Weights of a small transformer language model.
Size: 12 layers, 6 heads of 96 (3 for keys and values), MLP 1152 SwiGLU, vocabulary 22195, 61.5M parameters.
Architecture: no biases in attention or MLP, normalized queries and keys.
Training: a variant of Adam for these matrices, 4697 steps.
Each number is 128 + 32 x the weight over its row's rms, rounded and kept within 0 to 255. Layers, rows and columns count from 0. The size above them is the row's rms in percent of the matrix's.

# layer 5 attention value, 288x576, rms 0.0158, rows 119-185, columns 384-415
size [ 92  97 102 101  99  99  97  99 101 101  98 108  94  98 103 102 103 101  97 104  96  95  98  99 105  97  97  94  99  93  99  98 104 105  96  99 106 101  97  96 101  95 100  99  99  97  96  95  93 103 104 100  96  96  99 101 102 103  94 101  98  97 104  99  98  94 103]
[[198  98 104 130 122 107 127  96 102 151 130 119 145 121 155 101 114 109 128 121 168 125 120 172 142 168 144 175 127  77 146 154]
 [104 144  91 151 132 126 119 153 128 114 138 102 153 100 170 227  67 180 107 141 166  97 174 103 150 146 160 128 164 145 119 103]
 [144 105  58 141 127 118 102 147 107 140 179 143 126 145  55 104  81 100 116  83 144 203 137 100  64 128 156 121 146 155 151 139]
 [141 201 153 118 138 143  92 165 190 132 145 100 153  90 166 123  85 116 131 143 147 170 117  66 118  89  97 112 181 166 107  82]
 [119 183 155 106 137 229 184 137  91 150  85 135 133 122 123 121  33 164  67 117 167 134 112 192 136 181  91 149 131 225 148 135]
 [171 152 152 117  80 166 121 101  82 132 214 155 140  24 105 105 146 100 149 149 163 148 106 139 151 184 152 118 196 140 139 137]
 [137 116 109 120 102 126 192 103 108 131 125 126  97 116 113 110  95 144  85  73  90 105  90 155  47 162 144  74 132 141 142 148]
 [151 196 113 207 119 158 102 103 172 132 138 121 117 195 139 124 149 120 149 139 118 152 150 106 165  82 118 134 161  95 166 138]
 [ 92 148 104 162 106 126 148 140 128 152 188 139 133 139  71 130 168  95 155 131  78 105 119 137 109  80 109 172 103  94 142 106]
 [ 77 122 144 107 104 130 103 139 112  41 138 161 123 103 143 165 129 127 185 162 134 158 125 154  70 117 102 141 176 165 104 123]
 [ 85 170 166 113 143 114 120 114 212 160 137 156 118 146 130 182 172 155 166 119 157 102 124 117 185 148 135  73 101 134  98 170]
 [179  66  97 158 157 115 173 163 131 177 132 149  67 175 117 156 137 112 179 153  97 150 124 131 112 161 201 118 117  67 117 137]
 [116 112 136  99 124 122  95 129 195 160  56 136 128 135 140 118 127 192 122 122 142 134 138  70 129 126 154 151 162  72 114 161]
 [136  82 134  79 127  99 114 138  82 114 138 176 118 136 130  93 155 114 116 119 126 159 133 184 166 126 126 171 131 132 112 130]
 [ 99 109  88 134  88 153 158 136 190 161 136 146 135 152  89 125 131  81 178 166 155  66 173 122 174 110  82 183 171 173  96 165]
 [113 178 170 112 146 127 115 116  92  98 143 136 169 171 141 132 105 103  91 138 128 160 146 168 128 119 211 164 111  93 122 185]
 [157 161 171 135 128 137  99 130 201 142 125 113 143  84 148 174 159 134 112  69  96 163 185 167  90 114 142 159 101 156 119  77]
 [126 128 149  78 106  17 132 151 157 114  50  96 161 141 135 112  73 190 167 140 104 140 112 107 136 142 159 158 129 112 122 172]
 [112  87 119 144 142 141 140 118 148  94 139 101 154  86  84  85 218  53  73 131 102 108 158 146 138 101 180  87  76 154 132 129]
 [100 104 134  79 135 165 110 119 101  80  60 160  80 133 193  75 110 110 202  77  77  76  97 168 185 124  76 148 117 156  62 120]
 [174 157 130 116 126 170 110 131 160 136 111 131 117 111 129 155 111 175 157  46  42 173 161 164 115 140 159  78 142 116  83  82]
 [ 72 176 113 156 102 129 129 169  90 117 195 122 121 161 143  93 209 146 167  93 134  91 155 143 150 200 110  80  76 190  65  55]
 [131  87 164 101  97 101  99 187 118 154 199 147 123 105 140 118  83 120  55 154 103 169 180 162  94 163 170  85  75  91  81 156]
 [132 128 119  68  96 113  91  85 116 114 120  44 180  74 114 116 145 151  90 164 169 108  97 186 108 149 139  90 101 111  67  97]
 [204 118 105  88 126 119 125 135 169  92 137 126 134 132 146 134 143 172 162  60 155 119 122 148 183 159 127 165 117 152  80 166]
 [101  57 134 194 178 133  83 143 158 112 134 145 141 101  58 192 106  93 129  90 128 134  79 138 134 139 101 139 145 165 181 206]
 [123  86 110 117  96 146 144 164 131 154 121  51 101 155  89 117 132  73 104 128 131 111 147 131 156 161 197 171 139 145 149 134]
 [120 178 126 143 131 141 144 133 151 109 156 124 198  82 101  95 122 135  66 124 121 147 166 171 157 115 140 116 149 126 134 155]
 [129 114 115 179 143 117 173 165 146  90 162 142 128 181 116 174 109 132 183 116 102 108 145  72 122 101 114 107 139 111 109  99]
 [149 104  91  81  87 121 132 137  80 116  96 133 110 156 138 115 150 135 153 129 116 121  71 131 131 149 115 114 151 147 111 116]
 [115 125  43 122 119  93 106 124 157 147 144 116  57 114 163 110 109 139 172 133 166 141 132 244 151 146 144 159 107  90  70 129]
 [113 146 172  95 149 161 141 159 155 185 171  81 113 103 144  99 122 152 101 141 110 150  83 165  94 101 155 156  84 181 111 140]
 [213 132 118 176 119  98 134  88 167 170 165 133 110 149 110 113 134  87 178 121 124 121 104 117  84 149 104 165 144 186 138 103]
 [171 106 115 143 142 116 124 138 118 129  91 124  49 107 125 105  54 167 172 126 129 134  88 162 158 121 131  83 146 133  81 113]
 [119  69 177  74 136 187 122 111 148 124 126 179 111 132  83 140  98 138  95 121 158 102 146 133 166  73 188 136 129 129  92 112]
 [162 142 152 146 160 102 145 119 148 176 129  65 142 162 197 124 153 128 146 146 146 124 123 149  64 183 170 103  87 179 175 141]
 [171  75 174 121 105  73 116  94 140  89 186 163 136  58 132 123 137  97 123 151 126 147  92  96 136 131 108 148 193 160 104 131]
 [ 98  80  93  81 125 147 143 132 148 160 113 113 150 136  92 114 172 116 152 174  87  72 115  80  78 149 142 128 171 197 111 189]
 [128 128 111 116 135  60 154 104  90 171 149 140 159  65 109 149 108  88 110 118 142  92 151 118 106  84 127 139 168 139 172 169]
 [160 140  90 102  59 141  98 133 132 104 112 131 100 182  92 165 124 188  72 106 101 140 100 112 100  85  97 118 134 173 161 156]
 [168 150 104 211 102 139 106 188 129  74 200  69 110 103 182 166 132 194  51  92 144 150 157 110 167 115  73 112 148 161 188  69]
 [ 90 103 149  89 157 133 125 134 148 145 181 130 115  82 140 243 101 155 160 109 116 129 106  68 155 181  91  81 131 116 131 142]
 [136 182 151 155 149  98 158 118 168 130  82 111 113 116 139 173 141 148 139  96 145 149 121 141 127 141 132 133  84 123 136 160]
 [101 142 158  31 112 121  89  87 123  86 108 105 133 165 191 115 125 135 109  87  96  63 104 162 171  96  83 142 116 171  82 146]
 [110 110 130  98 135  95 121  65  83  55 131 157 147 178 104  86 174 122  84 121  96 130 122 160 123 127 129  76 101 116 189 187]
 [ 71 116  92  84  84 145 112 130  74  95  97 122 163 139 119 148 116 123 137 152 172 169  96  64 105 124 110 106 121 196  81 132]
 [ 94  87 111 133 118 111 149 114 108  94 166 143  90  93 104 126  86 144 125  69 136  72 126 132 130  70  63 162 152 100 143 103]
 [145 182 138 140 139  96 159 111 132 144 126 124 195 107 181  95  73 128 104 154 170 206 132 170 151 110 187 126 114 133 177 197]
 [160 111 126 109 135 121 141  77 123 108  87  95 140  79 162 103  96 105 194 146 177 103 142 129 147 121 116  67 146  84 102 107]
 [ 88 136 129 108  63 173 102  96 150  34  90 119 141 125 176  28  85 141 138 159 151  89 138 134 124 153  99 151 157 163  73 170]
 [ 68 118 155 136 113 120  81 203 132 162 158  74 122 183 134 116  75 124 146 129 121 132 131 100 125 141 196 151 133 145 149 142]
 [152 156 159  83 182 136  99  71  72  79 126 130 125 127  92 166 123 120 120 117  80 143  99 135 113  97 155 185 144 130 139 173]
 [109 134  83 144  88 179 179  85 158 130 160 126 164 101 107  87 134 153 135 140  94 157 123  39 142 146 209  84 132 131 156 106]
 [148  92 139 151 110 104 106  66 122 129 160 124 133  78 141  99  93 159 166 115 190 115  63 168 100 104 139 100 136 113  60 143]
 [120  99 119 125 144  87  90 104  84 104 103 128 156 121 136  55 179 112  95 119 115 130 130 103 148 132 151  79 123 124  60 126]
 [178 144 135 108 128 119 155 195  98 130 172 142 104 123  89 131  73 103 125 123 213 133 136 132 139  86 122 135 187 136 190 103]
 [ 76 162 132 158 178 132 108 106  76 134 120 107 100 131 171  88 152 107 140 120 132 173 129  69 100 180 152 148 169 140  68 147]
 [151 191 173 173 127  62 124 184 114 118 128 108  77  67 117  98  87 152 143  95  66  88 170 112 117 145 124 112 166 125 150 164]
 [151 149 134  43  86 108 138 139 129 176 122 116 112 109 108  59 128 106 133 113  94  88 152 128 138 166 146  48 101 157 130  92]
 [170  96 115  99 181 197 123  55  78  89 155 136 132  69 116  79 151 136 101 150 108  81 147 169 152 156 158 136 184 146 117  89]
 [126  93 150 168 121 101  68  84  86 153  76 130 127 124 126  82 102  96 138 106 119 110 131 151  83  77 157 135 113 131 129 122]
 [149 164 158 202 125 138  95 132 141 121 113 106 114 122 100 105 143 154 128 200 146 169 110  85  99 152  72 107 161 117  68 126]
 [ 86 153  98  76  45 141 186  98 156 160 123 116 104  79  88 108 109  70 103 141 104 108 108 133 113 149 191 130 109 103  91  66]
 [145 132 119 106 225 147 188 135 106 138 127  90 146 107 117 117 118 112 143 130 135 173 117 137 131 148 103 138 128 107 147  73]
 [133 138  95 112 170 111  99  91 103  91  97 109 103 170  95 122 101 145 157  97 136 167 115 122  97  82 135 126 101 128 155 198]
 [104 136 115 100 164 137 117 149 150 109 128  99  98 102 113 109 137 105 136  50 137  90 144  76 168 161  75 121 106 126  88 118]
 [109 130  87 154 119 105 157 142 151 103 133 115  93 132 141 155 130  85 163 105 109 141 147 119 133 167 125 132 102  99 150 102]]
# layer 5 attention output (transposed), 576x576, rms 0.0204, rows 215-281,311-376, columns 384-415
size [ 95 101 103 103 101 103  93 103 102 100 105 112  95 105 107 107 106 106  95  99 100  91 100  98  97  95 100  94 106  97 100  92 106 102 104  95 115 103 101 102  94  94  98 101 100 102  99  97 103  96 115  97 107  99  95 105 104 109  95  98 108 107 103  97  96 104 102  93  95  97  99  98  99 100  93 101  95  95  94  96  93 102  95 103 101 103 100  99  96  97  98 107  93 103  95  96  97  96  97 102 103  89  95  97  99  94  91  98  99 100  97 105  86  98 103  87 103  92  97  91  95 105  98  98  97  93 103  93  98  99  94  95  94]
[[134 124 146  99 116  85 106 163 100 131 160 154 176 125 104 150 162 131 169  91 106 114 128 117 119  90 102  93 157 129 166 110]
 [127 109 166  89  82 151 114 124  46 162  76 154  50 103  91 122  90 108 178 161 107 117  67 155 153  73 134 155 126 177 146 122]
 [114 159 164 118 120  93 120 129 176 108 153 100 107  82 107 140 114 120 146 154  63 177 164 140 121 165 171 114 113 121  31  65]
 [120 132  33  72 118 168 134 102  90 170  88 143 145  87 151 139 128 110 124 151 129  75 137 165 199 159  96 128 112 140 161 173]
 [108 134 151 163 163 100 159 155 165 125  90 140 177 186  97 104 122 104 170 121  88 132  65 107 115 118 114 166  95 102 171 149]
 [120 116 139 147 164 160 161 159 121 160 169 117 140 177 177 106 130  89 158 117 137 148 126 143 113  36  99 136 148 153 148 181]
 [213  99  81 174 186 147  86 132 147 136 121 123 165 152 227 146 130 131 129 122 108 134 203 164 142  91 107 127  95 114 162 126]
 [149 138 152  82 133  71 140 182 105  96 127 176 120 148 113 121 158 138 112 113 176 119 181 179 108 139  68 104 179 117 159 163]
 [126  99 151 112 100  36 116 248 170  70  83 152  98 131 168 103 136 131  88 149 100 139  95 126 123 131 152  86 143 107 102 167]
 [148 146  99 170 116  96 117 110 114 134  93 125 131 167  82 136 115 173 134 162 157  71 125 120 177  83 159 153  69 140 128 100]
 [ 95 151 144 110  89 170  81 140  91 170 145 152 128 132 151 137  92 112 184 136 159  93 136 122 130 113 128 164  66 172 154 110]
 [ 74 141 109 126  99  99 192 115 111 143 127 121 143  75 153 124 159 141 164 153  75 168 129  97 112 135 163 109  95 187 101 181]
 [ 59 131 100 117 117  97 110  80 134 106 117 128  78 112 120 116 155  85 106 128 143 145 121 147 146 174 153 172 100 125 149 101]
 [150  74 122 148 137 125 126 184 144 151  86 106  98  98 120 146 137  70 106 104 150 110 112 133 141 135 176 138 103 127 149 124]
 [113  88 138 120 139 106 143 181 159 145 154 149  98 144 111  73 104 130 149 116 153 148 109 121 169 133 128 146 110 111  96 147]
 [112 185 106 137  62 156 190 156 135 173 128 125 162 136  64  64 135 176 120 135 103 181 107 118 100 114 177 127 180 136  80  85]
 [159 168 161 108 104 124  91 120 113 168 170 146  91 118 113 106 163 117 186 152 154  97  66 163 121 145 141 189 128  62 155 136]
 [ 69 129 156 163 122 160 146 125  92  66 158 100 150  66 181 153 140 112 138 145 130  84 125  87 103 136 114 152 117 129 136 107]
 [215 109 174 102 170  67  75 164 102  78 206 115 122 136 133 154  88 137 108 100 121 125  54 138 126 160 155 151 147  92  97 117]
 [133 202  85 127  88 130 170 137 177 142 166 121 121 142 113 100 139 185 134 125 141 190  98 184 124 121  93 138  28 114 111 107]
 [131 191  89 122 126 109 133 125  96 141 124 176 170 147 110 145 129 151 135 134 157  68  88 127 146 193 159 151 129 137  96 147]
 [181 122 119 169  87 184 137 125 105 175  63 110 142 124 164  82 135 148 198 179 151  38 133  47 123 136 126 143  90 144 110 121]
 [ 61 152 137 145  90 136 108  72  82 136  68  82 145 136 116 183 134 147 156  77 131 142 121  82 166 148 179 171 120 197 141 117]
 [160 104 140 136 144 164 151 120  96 168  95 180 153 128 132 104 155 101 141 107 124 168 127 146 136 125 127  43 163 104 160 155]
 [137 120  97 101 168 129 101  96 153 156 174  73 103 163 137  98 107 156  65 142 157 121 186  74 138 169 112 178  53  91 156 109]
 [131 100 150 106 154 182 122 115 128 112 158 102 148 139 164 138  88 134  60  95 132 103 184 120 111 119 139 115 120 146 105 118]
 [152 137 125 162 145 132 101 119 108 114 124 142 152 122 148 160 120 141  76 128 148 124 142 169 199 165  74 166  70 140  98 115]
 [117 142 110  72 103 127  90 152  85 131 109 166 132 124 141 121 149 134 120 109 158  63 147 158 124 139  83 178 131 103 140  49]
 [141  52 112 162 111 133 185 120 138  76 129  87  79 129 133  92  98 122 144 157  80 143 138 150 113 108 154 184 138 158 104  90]
 [155 142 142 114 150 117 160  95 194  92 159  99 121 144 106  59 131  55  76 161 122 160 175 164 131 103 117 158 128 120 183 124]
 [ 70 152 106  88 133  89 105 137 131 124  91 172 113  94 101 156 140 136 103  86 243 115 183  83 132 147  83 135  63 164 119 137]
 [149 128 120 128  88 126 104 108 122 132  69 176  84 113 126 119  76 126 139 101 146 114 138 106 130 126 103 129 155 129 151 203]
 [112 114 146 109 147 171 148  65 164 132 108 122  86 103 154 180 115 167 188 185 107 161 166 174 128  85 139 164 120 132 143 159]
 [115 119 156  69 135 149 133 140 154  90 115 131 156 110 108 158 174 124  82 179 136 162 101 115 109 135 137 149 125 164 189 205]
 [131 165 111  56 140 118 173 124 149  22  90 144 139  54 112 150 127 152 105 121  57 152  93 147 119  94  58 162 162 103 109 147]
 [113 101 128 128 125 146 131 121 133  95 160 125  97 183 146 203  89 117 157 123 149 127 104  61 109 171 167  99 134 135 131 162]
 [114 142 100 119 160 156 121 151 119 199 180 141 131 164 113  86 121  30 142  89 167 153 137 116 108 130 161 140 115 152 125 123]
 [164  84  87 168  86 163 125 128 162 145 185 102 161 124  96 149 118 186 120 109 149 146 139 154 117  89 122 175 104 151 139 110]
 [134 171 149 128  52 156  83  87 121 149 126 131 114 135  88 162 102 171 135 105 130 145 137 123 181 160 122  91 128  89 130  68]
 [117 117 131 107 117 144 105 124 117 188 118 106 135  67 152  99 165 129 101 114 136 164 134 139 122 115  90  58 103 179  87 126]
 [131  85 113 105 122 113 119 118 111  87 109 129  62 126  96  93 122 115 105 164 122  55 169 123 115 152 158 133  92  86 146 149]
 [150 104 138 116 124  93 128 174  97 116 144 105  88 127 116 128  70 106 147 154  60  81 140 102 122 129 144 182 144 176 115 147]
 [100 152 115 131 161 162 149 117 133 139 122 127  70 131 118 115 132 170 103 131 111 149 141 137 103  56 118 142 125 103 142 113]
 [147 158  86 159 169 172 147 120 175 178 129 138 141  91  89 177 137 131 117  98 136 157 149 114 122 144  95 144 124  81 128  77]
 [104 133 136 107  87 113 154 173  93 131  60  99 126 150 134 101 116 185 188 191 124 128 119 144 107 172  91 114 162 144 122 119]
 [183 132 126 197  55 100 129 135 153 169 140 167  88 131 121 172 103 115 155  90 147 124 149 147 128 151 135 181 146  96 131 111]
 [136 148 126 119 144 156 158 158 201 227  59  85 150 176 172  50 115 167 136 138  84 134 117 152 149 119 126 169 106 135 117 166]
 [114 142 111  81 137  78 153 160 178  64 176 150 125 121 115 195  74 164 166 139 139  88 101  60 131 149 130 143 163 113 105 103]
 [162 112 128 179 130 129 170 125 161 137 128  61  75 197  99 189 103 135  67 148 131 143 176 117  96 144 128 158  87  41 107 108]
 [180 129 134 169  82  79 111 127 172 135 160 144 170 193 136 121 136 131 152 154 104 142  98 182 104 159 111 160 129 117 165 114]
 [144 186 108 152 143 116 123 107 113 124  65 177 118  90 176  83 190 201  99 175  86 159 127 111 174 119 118 135 121 182 142 103]
 [131 152 127 130  70 168 131 141 148 126 114 100 153 146  75 124 117 143  47  97 181 159 186 123 104 160 105  98 126 138 123 102]
 [152 106 144 183 113 103 137 131 157 147 117 161 127 176 148 135  81  91 107 152 102 100 153 184 137  98  34 226 155 106 122 157]
 [ 93 156  72 106 127 141 118 174 102 172 118 145 192 121 101 122  67  84 156  81 180 146 140 130 178 103 131 102 172  73 180 155]
 [139 112 140 137 168 140 139 164 128 146 167 167 194 119 125  82 126 120 139 130 135  93  59 163  80 152 178 130 122 115 101 144]
 [137 121 154 160 127 108 144 123 183 118  87 141 122 159 134 105  87 130 101  83  92  95 108  80 152 141 130 154 143 120 107 183]
 [158 153 148 152  89 193 126 149 139 170 163 105 123 129 127 122 178 111  88 140 132 184 133 148 133 100 189 150 155 132 148  79]
 [109  73 127 115 102 186 160 135 102 129 153 111 160 111 130 121 128  80 157 134 171  84 153 148 127 181 142 101 149 120  90 130]
 [157 111 113 112 172 153  93  80 119 145  96 119  98 176 140 155 109 154 134  93 131 139 107 176 100 138 104 129 179 121 138 196]
 [ 75 139 157  99 131 156 119 115 155 183 126 154  69 136 124  77  87 124 142 127 151 117 148 117 147 142 105 157 114 148 146 168]
 [121 150 153 135 171 130 162 107 158 112 125 101 149 162  86 144 154  99 120 145 123 115 148  94 126 205 120 137 200  96 101 134]
 [166 145  85  59 119 151 124 160 169 147 116 126 125 149 149 161 106 122 151 127 107 130 130 147 179 145 186 120 129  91 107 221]
 [137 117 183 104 104  96 111 157  98  93 124 142  78 145 193  51  77 173 174 143 142 131 102 157 153 167 114 130 138 188 146 195]
 [107  93 136 158 142 151  76  99  80 131 121 134 151 189 175 161  97  54 144 113 173 122 144  93 148 165 162  98 105 113 102 153]
 [119 129  96  74 117 128 129 118 147 107  98 147  92 171 170 169  97 148 116 190 169 134 149 162 100 120 154 119 136 122  93 133]
 [128 158 115 164 124 134 133 156 142 114 128  90 128 183 135 135 120 105  80 136 111 193 122  93 108 113 172 144 140 142 154 126]
 [122 142 156  93 132 176 143 107 120 153 125 171 129  76 167 155 117 163  66 156 132 101 129 123 132 149  95 129 101 175 183 183]
 [155 160  88 164 133 152 121 109 122  69 149 149 145 123 140 173 148 136 157 126 105  66 169 164 137 148  91 153  83 139 130 107]
 [ 84 128 118 149  95 167 100 182 101 149 123 147 102  97  86  88 118  74 140  47 147  76 125 150 119 141  85 138 161  70 124 127]
 [146  95 146 104 126 104 126 182 181 121  69 149 136 112 154 143 166 131 102 162  88 187 112 154 113 148 145 103 133 136 122 149]
 [143 129 134 183 143  92 145 141  91 152 160 104  82 139 127 128 137 148 169 130  97 112 146  98 137 127 122 210 165 172 110 164]
 [102 147 134 114 146 140 142 123 106 121 146 164  67 112 184 122  62 121 166 105 140 130  88 146 197 160 104 151  86 111 144  51]
 [ 99 131 162 121 116 126 170 136  90  96 155  87 105 148 134  60 145  68 167  62 127 144 177 201 123 115  64 130 193 163 122 180]
 [148  57 160 166 173 191  90 129 146 180  74 147 183 165 160 183 126 130  80 159 160 115  95 140  90 116 183  97 144  70 128 181]
 [157 142 126 107 161 113 157 113 122 129 101 150 100 120  92 136 171 100 152 165  42 141 129 106  85 121 113 143  88 184 108  98]
 [127 172 167 149 121 117 180 129 197 135 113 107 126 162 138 151 136 157 150 100  99 160 143 123  91 155 140  80 115 204  80 127]
 [111 175  98  95 163 129 170 121 109 102 111 116  74 156  88 111 111 203 157 152 121  92 123  78  78 140 142  84  77 134 179 106]
 [168 148 103 106 102 121 129  97 126 115 187 104 100  46 133 145 156 180  92 167 124 126 120 115  78  81 134 131  70 165  79 103]
 [100 143  42 125 117 131 171 180 121 127 177 119 136  90 132 155 160 181 169 141  79  81 118  84 105 102 153 172 119 164 174 103]
 [174 178 156 169  99  85 112 162 122 112 158 105 101 138 123  98  99  99 134 135  88 200 141 131 111 132 145 180 120 142 101 128]
 [ 95 121 221 197 181 139 146 131 112 125 130 162 167 161 140 135 139 119 170 130  89 145  84 186 110 136 111 166 123 147 111 175]
 [ 86 139 117 120 148 131 142 115 174 149 155 111  89 115 108 108 134 142 137 124 167 108 208  81 120 146 115 135 138 141 147 132]
 [ 97 124 149 133 125 195 174 158 153  85 102  64  67 133 119 142  84 132 143 159 112 137 125 139 163 121 134  96 125 137 121 108]
 [154 145  88 106  81  78  98 107 177 177 102 186 133 150 127 120 149 177 155  53 104 168  76 168  95  94 102 134 167 127 126 126]
 [127 114 185 165 152 146 135 105  91 125 137 157 153 101 148  77 128 122 128 133 111 167 114 101 168 100 120 114  76 169  88  87]
 [127  98 132  93 116 158  94 130 168 170  93 148  95 110 172  79 112 212 130 133 126 163  93  99  97 117 166 151 126 184 102 200]
 [119 153  55 129 114 112 125 127  99 149 116 123 164  99 169 102  80 178 173 163 111 157  93 151 158 170 174 143  67  87 128  62]
 [ 74 148  75 165 131  95 137 131 186 100 149 124 154 146 129 163 156 179 138 162  87 101 106  66 133 103 124 116 117 127 100  82]
 [180 103  70 156  49 126  57 137 143 160  93 113 155 191  93  82 143 100 157  98 124  28 151  84  75 118  69 157 157  80  85 108]
 [127 137 186 142 123 131 150 117  78 117 117 126 109 136 118 159 140 177 101 134 159 129  71  96 182  99 175 133 148 118 143 103]
 [187 133  76 119 100 142 127  77 119 116 117 110 127 167 170 106 159 121 120 110 148 141  33 167 139 162  97 175 109 118 113 180]
 [173  93  78 142 154 106 127  94 108  89 180  87 151 130 158  98 134 115 121 115  94 127 122 144 109 168  97 135 109 101 127  53]
 [123 146 158  99 149 176 140 167  98  98 133 201 135 128 187 170 129 171 135  61 201  88 193 146 114  80  87 109 133  98  96 160]
 [ 59 182 121 111 159 165  95 136 142 108 117  90 114 117 146 126 164 108  89 124 126 119 105  67 169 177 143 149 140 114 107  98]
 [ 93  89 141 204 100 125 127 207 120 162 138 162 157 143 102 121 111 116 108 148 122  86 128 109 110 122 102 135 176 128 114 104]
 [130 152  99 124  87 122 209 119 125 132 181 153 153 117 110  98  96 123  77 134 120 227 115 154 145 143 120 159 158 116 121 150]
 [ 81 156 123 104 128 119 119  82 172 148 127 152 137 112  73 126  78  95  80 131  95 143 148 160 106 213 129 130 170 117 178 103]
 [ 96 105 175 168 143 118  90 129 171 100 150 124 134 108 154 114 114 109 137 131 171 106  87  81 104 187 179 165 139 120  84  97]
 [110 187 108  88  89 151 142 100 110 123  99 127 167 177 144 112 156 124 119 121 115 120 122 109 130 100 108  43 116  54  90 103]
 [ 83 137  91 129 144  95 173 109 145 157 196 111  58  68  96 130 168 124 117 186 143 113 135  94  94 112 125  95  77 123 116 115]
 [137  76  57 140 124  86  87 120  66  79  99 185 150 127 129 134 133 100 134 104 137 111 131 113  47 141 120 123 140 137 135  72]
 [115 141 124 138 169 155 121 117 103 118 148 111 154 151 144 119 137  84 139 103 165  61 100 112  47 119 111 169 104 162 103 147]
 [ 94 117 116  75 191 136 102 159 157  72 150 159 109 152 153 172 204 200 116 148 101 174  92 119 116 157 151 103 152 141 134 101]
 [ 76 149 157 179 171 140 130 104  73 146 162 200 163 110 129 133 156 121 162 135 120 187 112 192 115  64 125 106 110 166 134 125]
 [175  91 127  65 148 159 167 109  93 130 114 144  92 119 144 216 123 139 147 100 159 156 150 177  90 155 124 142 120 136 152 184]
 [ 61 132  94 102 141 130  85 101  89  98 101 124 157  83 143 174 120 115  91 146  93 161 130 159  77 152 129 136 113  91 149 140]
 [146 166 101 136 137 127 182 133 133 114 144 156  96 129 154 143 124  79  75 160 134 105 103 168 198 165 131  93  79 180 116 161]
 [108 124 200 172 118 120 149 156 118 189 117 114 147 167 154 157 116  92 140 153  70  96 142 134  95 141 158 170 146 119 115 137]
 [123 172 149 151 119 139 141  82  69 143 125  67 128 108  65 120 102 113 151 115 118 125 144 112 166 146 108 128 100 159 196 171]
 [151 135 152  90 109 113 205 131 108  56 143  64  45 120 115 116 160  92 102 108 119 144 128 156  95  79  82  94 119 132 167 157]
 [152 173 127 136 146 113 142 147  54 131 112 102  98 129  83  86 165 162  86  99 107 156  84 145 142 160 131 117 110  93 141 103]
 [167 134 107 128 129 108 124 199 146 127 123 125 136 119 125 181  91 152 130 167  39 110 156 110  86  49 129 159 112 167 104  82]
 [129 142 205 139  94  96 163 141 139 160 142 150 131 109  93 149  93 127  94  95  81 157 125 145 176 120 148 174 139 108 105 165]
 [142 140  87  98 145 160  74 136  66 166 118 157 153  84 177  91 106 131 131 114 151  90 190 107 135 127 118  68  71 140 131 107]
 [152  91 128  89 175 106 112 120 111 131 146  84 112 166  77 143  91 123  85 141 165 134 164  86 113 140 135  73 124  76 102 135]
 [143 109 180 133 157 100 177 121 122 115 168 134 128  55 110 108  98 176  87  85 108 138 151 168  75 150 137 156  94 136 193 139]
 [109 125 130 116 110  96 138 124 153 125  94 115  80  81 189 144 135 164 126 192 103 134 148 136 149 157 144 166 133 120 150 185]
 [150 167  80 178 105 157  96 184 131 169 130 139  97 129 128 139  77 156 105 204  91  90  99  33 121 123 171 167 136 140 130  67]
 [110 146 106 160 102 118  87 168 192 138  70 165 128 124  84 109 182 127  72  49 129 154 149 203 143 194 101 107 110 102  99 124]
 [ 88  84 176 118 129  97 104  79 143 138  66 139  63  94 129 125 124  85  95  98  73 160 145 110 116 100 158 140 156 168 141 143]
 [118 166 127 121 133 121 158 106 119  82  96 130 174 119 117 123 186 126 137 119 136 123 129 118 176  63 125 123 137 136  92  98]
 [122 101 105 133 112 119 109 144 143 112  94 152 140 134 114 111 130  87 146 194 107 122 132 115 118 158 119 126 150 136 101  71]
 [115 129 118  90  98 120 179 161 104 154  89 104 127 136 131 134 118  96 123 120 131 129 114  94 120 160 143 155 128 157 120 138]
 [152 136 107 145 125 167 136 190 126 154 148 199 105 104 100 132 126  93 113 118 175 111 164 120 125 123 137 123 194 125 193 122]
 [139 119 162 134 135 162 174 138 123 179 153 108 160  85 137 128  68 130  84 151 136 123 192 118 152  71 146 155 170 167 157  83]
 [153 135  68 106 185 120  60  58 138 104  98 148 112  97 166 119 113 164 111  67 102 135 131 128  90 178 114 133 149 138 162  98]
 [137 139  74 123  91 110  88 129 122 193 108 149 130 178  75 119 128  71 132 133 139 106 114 151  98 121  91 146 145  90 104 156]
 [ 60 107 152 102  64 135 107 159 151 201  99 146 112 149  63 192 109 121 103  87 103  89 179  87 136 134  75 105 143  90 155 158]
 [212 106 118  49 134 155 157 125 186 134 115 116  88 176 149 187 113 125 105  70 205  84 142 113 148 106 183  73 116  57 166 160]
 [120 107 124 124 122 196 151 140  72 123 103 139  84 121 164  50 127  96 140 111  75  79  88 121 162 107  86  88 166 157 128  97]
 [168  90 147 110 149 122 138 103 124 108 139 102 137 134 137  81  97 101 137 151 135 111 124  86  95 161 111 103  99 130 118 138]
 [161 146  63  88 159 121  82 172 164 137 165 136 120  85 165 143 189 151  72 111 203  67 104  86  98 131 190 113 102 176  66 159]
 [116 111  73 120 162  73 156 162  72  92 151 158 108 141  95 108 122 119 130  80 107 138 140 118 131 170 127  96 144 120 151 144]]